From a checkpoint of a small transformer trained on Wikipedia.
Training: 475M tokens, 7253 steps.
Each number is 128 + 32 x the weight over its row's rms, rounded and kept within 0 to 255. Layers, rows and columns count from 0. Numbers have three digits each. The size before them is the row's rms in percent of the matrix's.

# up: layer 4 MLP up, 1280x320, rms 0.0672, rows 977-1023, columns 0-63
# down: layer 4 MLP down (transposed), 1280x320, rms 0.062, rows 977-1022, columns 0-63
up977 094:150157102124140136146170117152095138175109117104172188161081094080071167154109114131068123097091063102078076144144119119095145191079135137156146099136119146139122037153080139153116097168175119
down977 103:133125129075152176135143163100090139108158060117164102123110078154121152126107159116115089112139090078114093125169102139099136114157141133113143058119138153105153150151074134174081034166123184
up978 094:184109158133099115138131120124112134157103151077080121116149141167116117122177113129152113117145122169120079134183072127120102164068169087123128124160081112116096086158062161175141152169088138
down978 090:114160080131132115120166141189077111070162101160129113180148102141134114169103141165147146072127159068101092170145108127093108104125079192185091147132120130114124090086139117103163132110064116
up979 106:146099111189206109146091176098159110157141139121119089112160094165091132202057178141085169106135141181104099164168131145127146091072177139161134123137138126131170117149141129154091107184112138
down979 083:099070099145190061096183147214068103093108185116120131159136150162103121102166124102120115158088112147085104125136120120104114154085087134065099133144135125174128120158121139129158148105084097
up980 090:193147133185134107151132138155137087145160142099151104130140078142108143118119123154134119188145134126129103074142111152171123151117128074131125102134210136117125091108135136100121106151135166
down980 088:141186142116092116120157074170148133156142098156103148148144087151135156147162129127094093074155126167122099187179161144070112164156052116127138103122116176167142110116142130128092152104177126
up981 099:113105153103136121111192113120089156132095176118101128110143128158071169115120191121142101165113125135138096162226156167120121117163148131174106099128135146177103115178165122103137120053132100
down981 082:078157129161144116155126119159108152153120188147183130120079083098133097126162138164171141129205112122144192105159143195109063090109165088095109138133149105069115119119083144180115126129141171
up982 110:096174076124176133028118127132141155146134103083166140104178110155158139114114126109095113183119159084125135178129146112113154127110097179190104141157146182186127130117101122147130135217132077
down982 102:132111168143163086088120146118127141062067186125160145115124153166118099103096112135112180101140174118131123184147125078106097062188175121133147178092185117108142142183119106127109181108105094
up983 091:131117170140184150172115148079145140153178109110226159130080134178102152100071193120109143138145148162087080170155147125149145121105173163121090149163120113103073127147113151142137103135153085
down983 123:113101126170131163185087144083145169145133117151169182121117049141144119122119135113127135172165104072117130165183109167074144174083112170154109145120114127130190114114086118180099144111116124
up984 095:154109123070204106098130136092116106128137168088161152134086083129126161089149149153138180137095173144112123173134148185134078142144155079136154097140055154113113149127078135151162118156139041
down984 105:153098152146199117088091175122085106132117110141140154138147044152110195109141132159140174149085056108155162157117175152111150141155150056170156142089101181166092151127068139138122104131098137
up985 117:131149116079135076080152130094113152149116106130154110194081167183117136173160128087118185109141157130144100184112120213092150139177163098147052125165170135090136069152126150100168130111143062
down985 112:136125168151197154151163104127137107076167137109140101046117128142211134095176132124088132180092119125099101165149137189169191130104122110125169112071086217126089073140103089076108151144138115
up986 108:136141145158141129078126137108120070170115139082130141100150142188146128134149117129087131155138164119103066159077123205110144098094145143171122180119126135086195124152168184145149156160116157
down986 088:149111094124118104080138186116140161168154066129124138118132140144124163137120160062147125117124121118111104143178160115136096120068138140158118049128084058101127089148086156141182109096135165
up987 095:130118125129148098086138118132124096146134148130186173156115124120117176104156139098147201118126093122119111171081107137048110152111142173133086114177135143154131157186132160097109145183131155
down987 120:099071117105122113153150129111131130175106104134145106161171124123212176132139130117162138113120086120146120086120130139135175168081101119146160120097169179123144120123152111124123072171102142
up988 101:118124119141186138133149120079113132135095105078120158196098120175113188093130144165165178129130095151058141165104147221177108219124167136129131085145092208158145132151073178162111101148187094
down988 104:156128152147122099084118170071107090152181110143147135177079094124089166119150141126141181119191092130126074184176125138132114152181160092112099155126140188101115080135104165117151146134175116
up989 102:121162141120157166144085094051153043143117105075117112145183141160164163113150140157121137177144148180110104056217115122153112144113146143183154126176076124147092131135107188121110175159202153
down989 100:136050120155160151162118159074114141161194141163147112135190145077094155078070138103105139051105092151129150113131114138146155101134174123111093109143125162166132126131158175147134133091108128
up990 108:157105136097146111107153131095178141127101094145187146112146065140059128103155177088088140126123142135142063134136192136111117103151129166115127144143068111110075079109075101137154084110136082
down990 106:135111124184108119117059129072065129115113183113126153106079133110141116114158136083079153093185191112071156179154141139092110118102166180127134151110140079104068170170155158114129093145083070
up991 110:183117148112170157143132131096133100129108130145097141195069126143128128088145140120133118165089109175040158089130104173144079158079141151108131151191100096203132162128129195184143078134152101
down991 106:093199121076121137084149086143138132127149092118090073156125113145145141130133119102101134157099170089087129109080145098126176107175131178175163116142132064153157173078179081137138074108136133
up992 118:146151097146133121112122190100138171153112057098128132106143104202049150104114155145134141122073109110151097140162106148065155145137154138127134174140051161087121123128062115147093089096140063
down992 101:120085075102137113096104117104090140130177051126106127132150141132141106184153143110091116150072083131103149089127085158195180125083119141118175144143188077085137109044112124105131137118107120
up993 110:076181100155153138064158210122119108158168147074163152079149126140135174101135139104104123179094132094165134177139168099126107104181104119130115146124106127149120130146132099121129131119144147
down993 103:162130199065105147145119160154121102149149156080217153137125182155151140144146148114130077128144085138181138099119130108144070111153099161156103102082131102177101095107114134092141157144177113
up994 101:201119151123140092127157125051082131147125128167104139114125129142161125144172229149153141145132134165107119148120151177147122122182116183106066134092137122116117124131122126165129088100153171
down994 097:139118142146075154134061161122156160086103125148150143130205062097099119154125167111128094163129137146144156115147146089107088119109074167148170117120141135128109122118132142126131135141148096
up995 135:165117162125136125140136193130082148162168144094134193146126078192120145132141173096121078096102122185082141079162119119136112161124131079161115116123109134128152132194096141150151109101179118
down995 134:147072103107110128142190176126128140050123163193115096117141105117114162157174100073136107104196174136091122147138114163165127172133125067127173136132130118140130155166145113091160159068149127
up996 105:158186146185164073074115139133161137132132168110111126169129117117164146148193102160139154158147126188093117134083108125133148154131103160151102111132183108141043134185142140104146134170125175
down996 093:160127147125080114141105230033238120099134138084104124100147158107173135084121151159157148136089102094189205186144189148186124145120154100095096101078158131116075158144119100124145138085095120
up997 101:110136114111097100171155077107036123143111125101096114116107120140149162123163129126143162156135081137171117125118159124057107209051154129123110150126066133094165157108150141171160141121156106
down997 105:133107150117169134088145109086157161113100130166122081158114129139085091098116157147148118134116117143160139106147060105117191087122108125154169082073105155122085135111091165136129102143166155
up998 101:128169116152086124125163121115144069166150139082135122080134097110172138103152122129138127085192105120143126114178160151100111183160133129058107110144129177094000117142155148132124103082165044
down998 089:169101068135123129159138130157096101169169154116101165174181151153197151141179123172168095097144135122146036154067158120125098112131071111135167089177157193106111123083156156121119140128116106
up999 128:110148098147194112080132136085113168138150111109122235171140120152072150159100209101064168171093139158090026167149101166173117084107123181153126108174112125138072124137103109125159149107146091
down999 115:086129131145159086078120094104176172159181133106140112163172088115133088174134101097115164147082128100207094117086153140127125106129172152142137103097151108121057163095131097128205119092109191
up1000 113:173154100169123136131135171101090112134105116078099131122145096132127125154043137148098140074111107190123186140077133140148112168159147117094095093153126175166134105133120156193154111083102145
down1000 102:170128154103092130124140152145092163181124114148199165137166083100086124119093108126134118170086142143138129122153115136075139140134137091138150057172113100194152133106118122073109122109116070
up1001 096:113157130089156122136115153171102095172112163126160144142132142138115160101114154150101183136100074089090103113118126171160126108126141108105111094135126187180122164158133159158167154178105116
down1001 135:122118148105114151139105149138052152162079091150097102175045166148096083135062144120117171117126151181145164069101138102172157098062131147154102114124147140096095090159120148130212106138121114
up1002 093:094191126146172079125163148148071095132189104155123166146082151161155117165109151127165128102137115133107116095137187121099126128141066116138103111132128133057101194117163106123173156073142106
down1002 082:162158104109139103156102113183173129119137140159128102155174118145061107096101107171050127128085152121202113132193089092078112150133102123140139149125131053099142125116153096043161097133101182
up1003 097:120144148158098138159207111155133123169142114123139102132153104138115152151074087137145109139145123163140170122107129147164124195123176131142086080153160115088102040125126101066203166155149046
down1003 093:126106160162108146105121095133139176109156166113094095143042144140153171122100123083071136125149194146122122114157089142137123123159129123124113147110106165134070122107089128086067182091128154
up1004 090:126109143090111161147136104107109143104099128140110142194151063134156159144121119089096117115112062231099151112097138177120131141114156145106122162105121139155097149095092138141146146163238161
down1004 080:065109180114121086117117188082128125148126150094093120112171129106089095171114092183097145121113145067133144130156139105128119159153144105181112071181131076090170090157139097117151162085139130
up1005 102:172126077157131130161176148172126194138097147054171106126091067125113159157185093128089155139120112126139158128128077139125134174151213132079117086115109145167083146121092156118137090196130123
down1005 094:136137112142082098093170106110125095124122140145103094126087156132130069126069196069143098103139122122161115151144075099194091121101189101123172120101142159176082132141171126157093156090089159
up1006 091:139156087101189083073112080144128165100084089121161119115146064112138210181095123137084170111123115158120072201130134195131161150152136159149059090130154142136103130133116113178154089180130111
down1006 082:119164161093180206079076135140109102119153132161126135108115112151085093147165110165199134114121127132175155120095168093108067111149112131083070074141118096103164186134067112160107081117139163
up1007 097:125137164160139193128154074125136147153148093139112137127174127114119142132170130103069132114154109147091112089150169152148187112101195113108095131123105105125158098106150142122150197092139108
down1007 094:119143074045121126097156083195092147114166164162148145137134185138124067122159125153128076185124163054092097092066136140071073092134105196144135165124153148168104069136136154101152177182113107
up1008 096:145175167105200094111156155144078066137073155134164170131101097190112152103078173120127105102145136126137120136110098166065126110197125116178120096111173165105120178131087144097106106131160132
down1008 115:179083128079188177153098181090157071125096098144190175151143074145076194120095121128168063022151120150065167101146126169065116125148142130109121108139078161112137153122101138128116095146152104
up1009 094:158104151140140123145104108107117110157122069110168146183092100135132163178114147101101184104155134103103119156092092176143153154042179141143119107132118187166132096137089151137147104207157148
down1009 101:132072209165066150156125056138059120160161146126166151139084097098125166107144181118157119117133164088102145104104105150136112153144170089058124115119137153151167108114116127155097170164122156
up1010 111:177115120097129116091195157116094123142081123075106153119156058205105161102110139101093141130105139134131109172149127107082089121171195107113120087176124157129081091180148133147139086110143112
down1010 129:160167171164165083094154168121074084093097097117074118130181111129132144173117170133123144097105099143055131173115164168088186165119187083122193111128124109104173179113138138123097154123094097
up1011 102:187108157183115122136158092075159129166162154103127082136146113104120146134117155158141120119107116150114116100094095078155126134106179189217140133179187114092105141167133110124156122169122139
down1011 091:145082133088093172164171081134097110190163134136141111222105123110148117157083138085132114098133110084060146100111084133187093109107141141128108147088098093093145136156101197127092130149164137
up1012 107:134127125106139122100141147126129122161160138087114222203097091120090158088117117099156118120130122152097113129124133120149126135123153173168145149143129197128109133142128150156142106134185087
down1012 114:088113159127087106170185086109131143144145145123137113129153113151106167120107083204114188112044109147146131151109109108144128116114180141138062134113171161136121096174141150164116115129180122
up1013 103:114144135079141134140126119080152141176101121096139123164091148178108152145155142128031184118126105181112054122115119176125153129088112129131166110180084176117079173149112168110111126106134089
down1013 095:119090124083068134057126123108132143101128139086178198149098107143173128137110126144204097112090106117186190180161083119194153108114112143159131135106192105096139110082102089130103128149130108
up1014 098:136136110180138130112153121119148095163180157116166172134103117136134135146086163116126157104078198128123150175126127147124125125096124099113049107181078119142112127117148138134181117171149083
down1014 115:111127106168177150119146128120174173131110091142101145138100125141148101099119161143139124170094127072148103121113098088073066159149113156139099093150227190126159117084150093085094157184105097
up1015 097:112102103106147120127154113101101170103115086154145128223152090110064190158133128110161148082117128127090129178155119131121085132125099166127090104103078173142070188112127140156168110136169128
down1015 091:080062153114165173112145132152227088098083212128109153111153108178051053109163080143120128063123100077133142092073099198132088096138145126107131142107087138128178093121098119138172125144176213
up1016 102:125120116172228133115167157154144151134136115097145153098163094144118144150097201133122188180054137115132052136118105083139087091124141134191125091150099113180148097120100115119118127156101102
down1016 102:038109156064175103107162122182172141117138093123171138153111164094109095102117188061129107144094157145161168119071122138136107150122118071165154156085204129122103182174106131121141109119110126
up1017 096:163155152142136134112165137092135108141125127146159122120117081188081181088132170145122106196071149154141087140107130065104125119120122127126139175123096093103114068128126112091132105151137158
down1017 087:078118096127144229111144122170131140135115124086098094148138124137106099150120117160125177156145115131132128139131136089163118071112166134114135091087081184164169151103159181150167091136163085
up1018 096:117138137088158128101097171169158078145184133101199165102095077150137126124112135059106128143139130074143157164090086140102129131039118115146162188153179150136127100146179088096139184150101045
down1018 085:201072114144116136132148151126167092092086131094118136091123184161126117121107132126165128100109108202072075126121131124146110114145168129116111147105181088118161104107111116107092128110141133
up1019 094:142092097145155072095124104143110212112181109147139146144140094148097106189116146092122174121115147101142152166091088140123134122109136145085103069145124131152083115122107155123101103096137115
down1019 096:114136149158108153138156171093109075145069151137109105146185140085135104113165081147135111072142126132111135076122118144147115106130126112152151157105172166108202149074145127148160098148139181
up1020 091:172156163136157124172178149089126131177189133112206176167117110124108181127125134106092135116108105197112093133114165125141138147087212123170098171136080125133146117143056169105159100153187145
down1020 092:109124082140148124125070177149131138159133117113134100106157168077173134103072134106107116117139042095163127136169151084156126122059078142193146119127124161108191115174181097193136118116117145
up1021 114:194194104140166057088129142143105139133080136142157123161113109135100157144126165126064160155137104138164070174134112152121124128108131100175146125163150165128125124177136119155117181107148105
down1021 085:128146089120164115118122255194186149174131117143101088178137100124133110106155148140175089106168169106167134121145112135167075229153130122176147120107151138115093086168136124137147111100164120
up1022 106:119120118164158069196145091108144150117151117113163151085127060136113161106094148170029141110122159113110029150168121085172104144125132145170181124095113113162137108216027106180170106191165203
down1022 104:086097136109136089112157128134089171125116158127168126131219155134145083129154123068056158122140087129091173148129169197161132156127104136106050148156166131187130147135107154160103140101121170
up1023 113:146137112121128100131139116133068112163161156072125188098154081183133177129110150084107109120134114123096103170103101177132112165150209091133041109144126151144156124148091175130129137162167087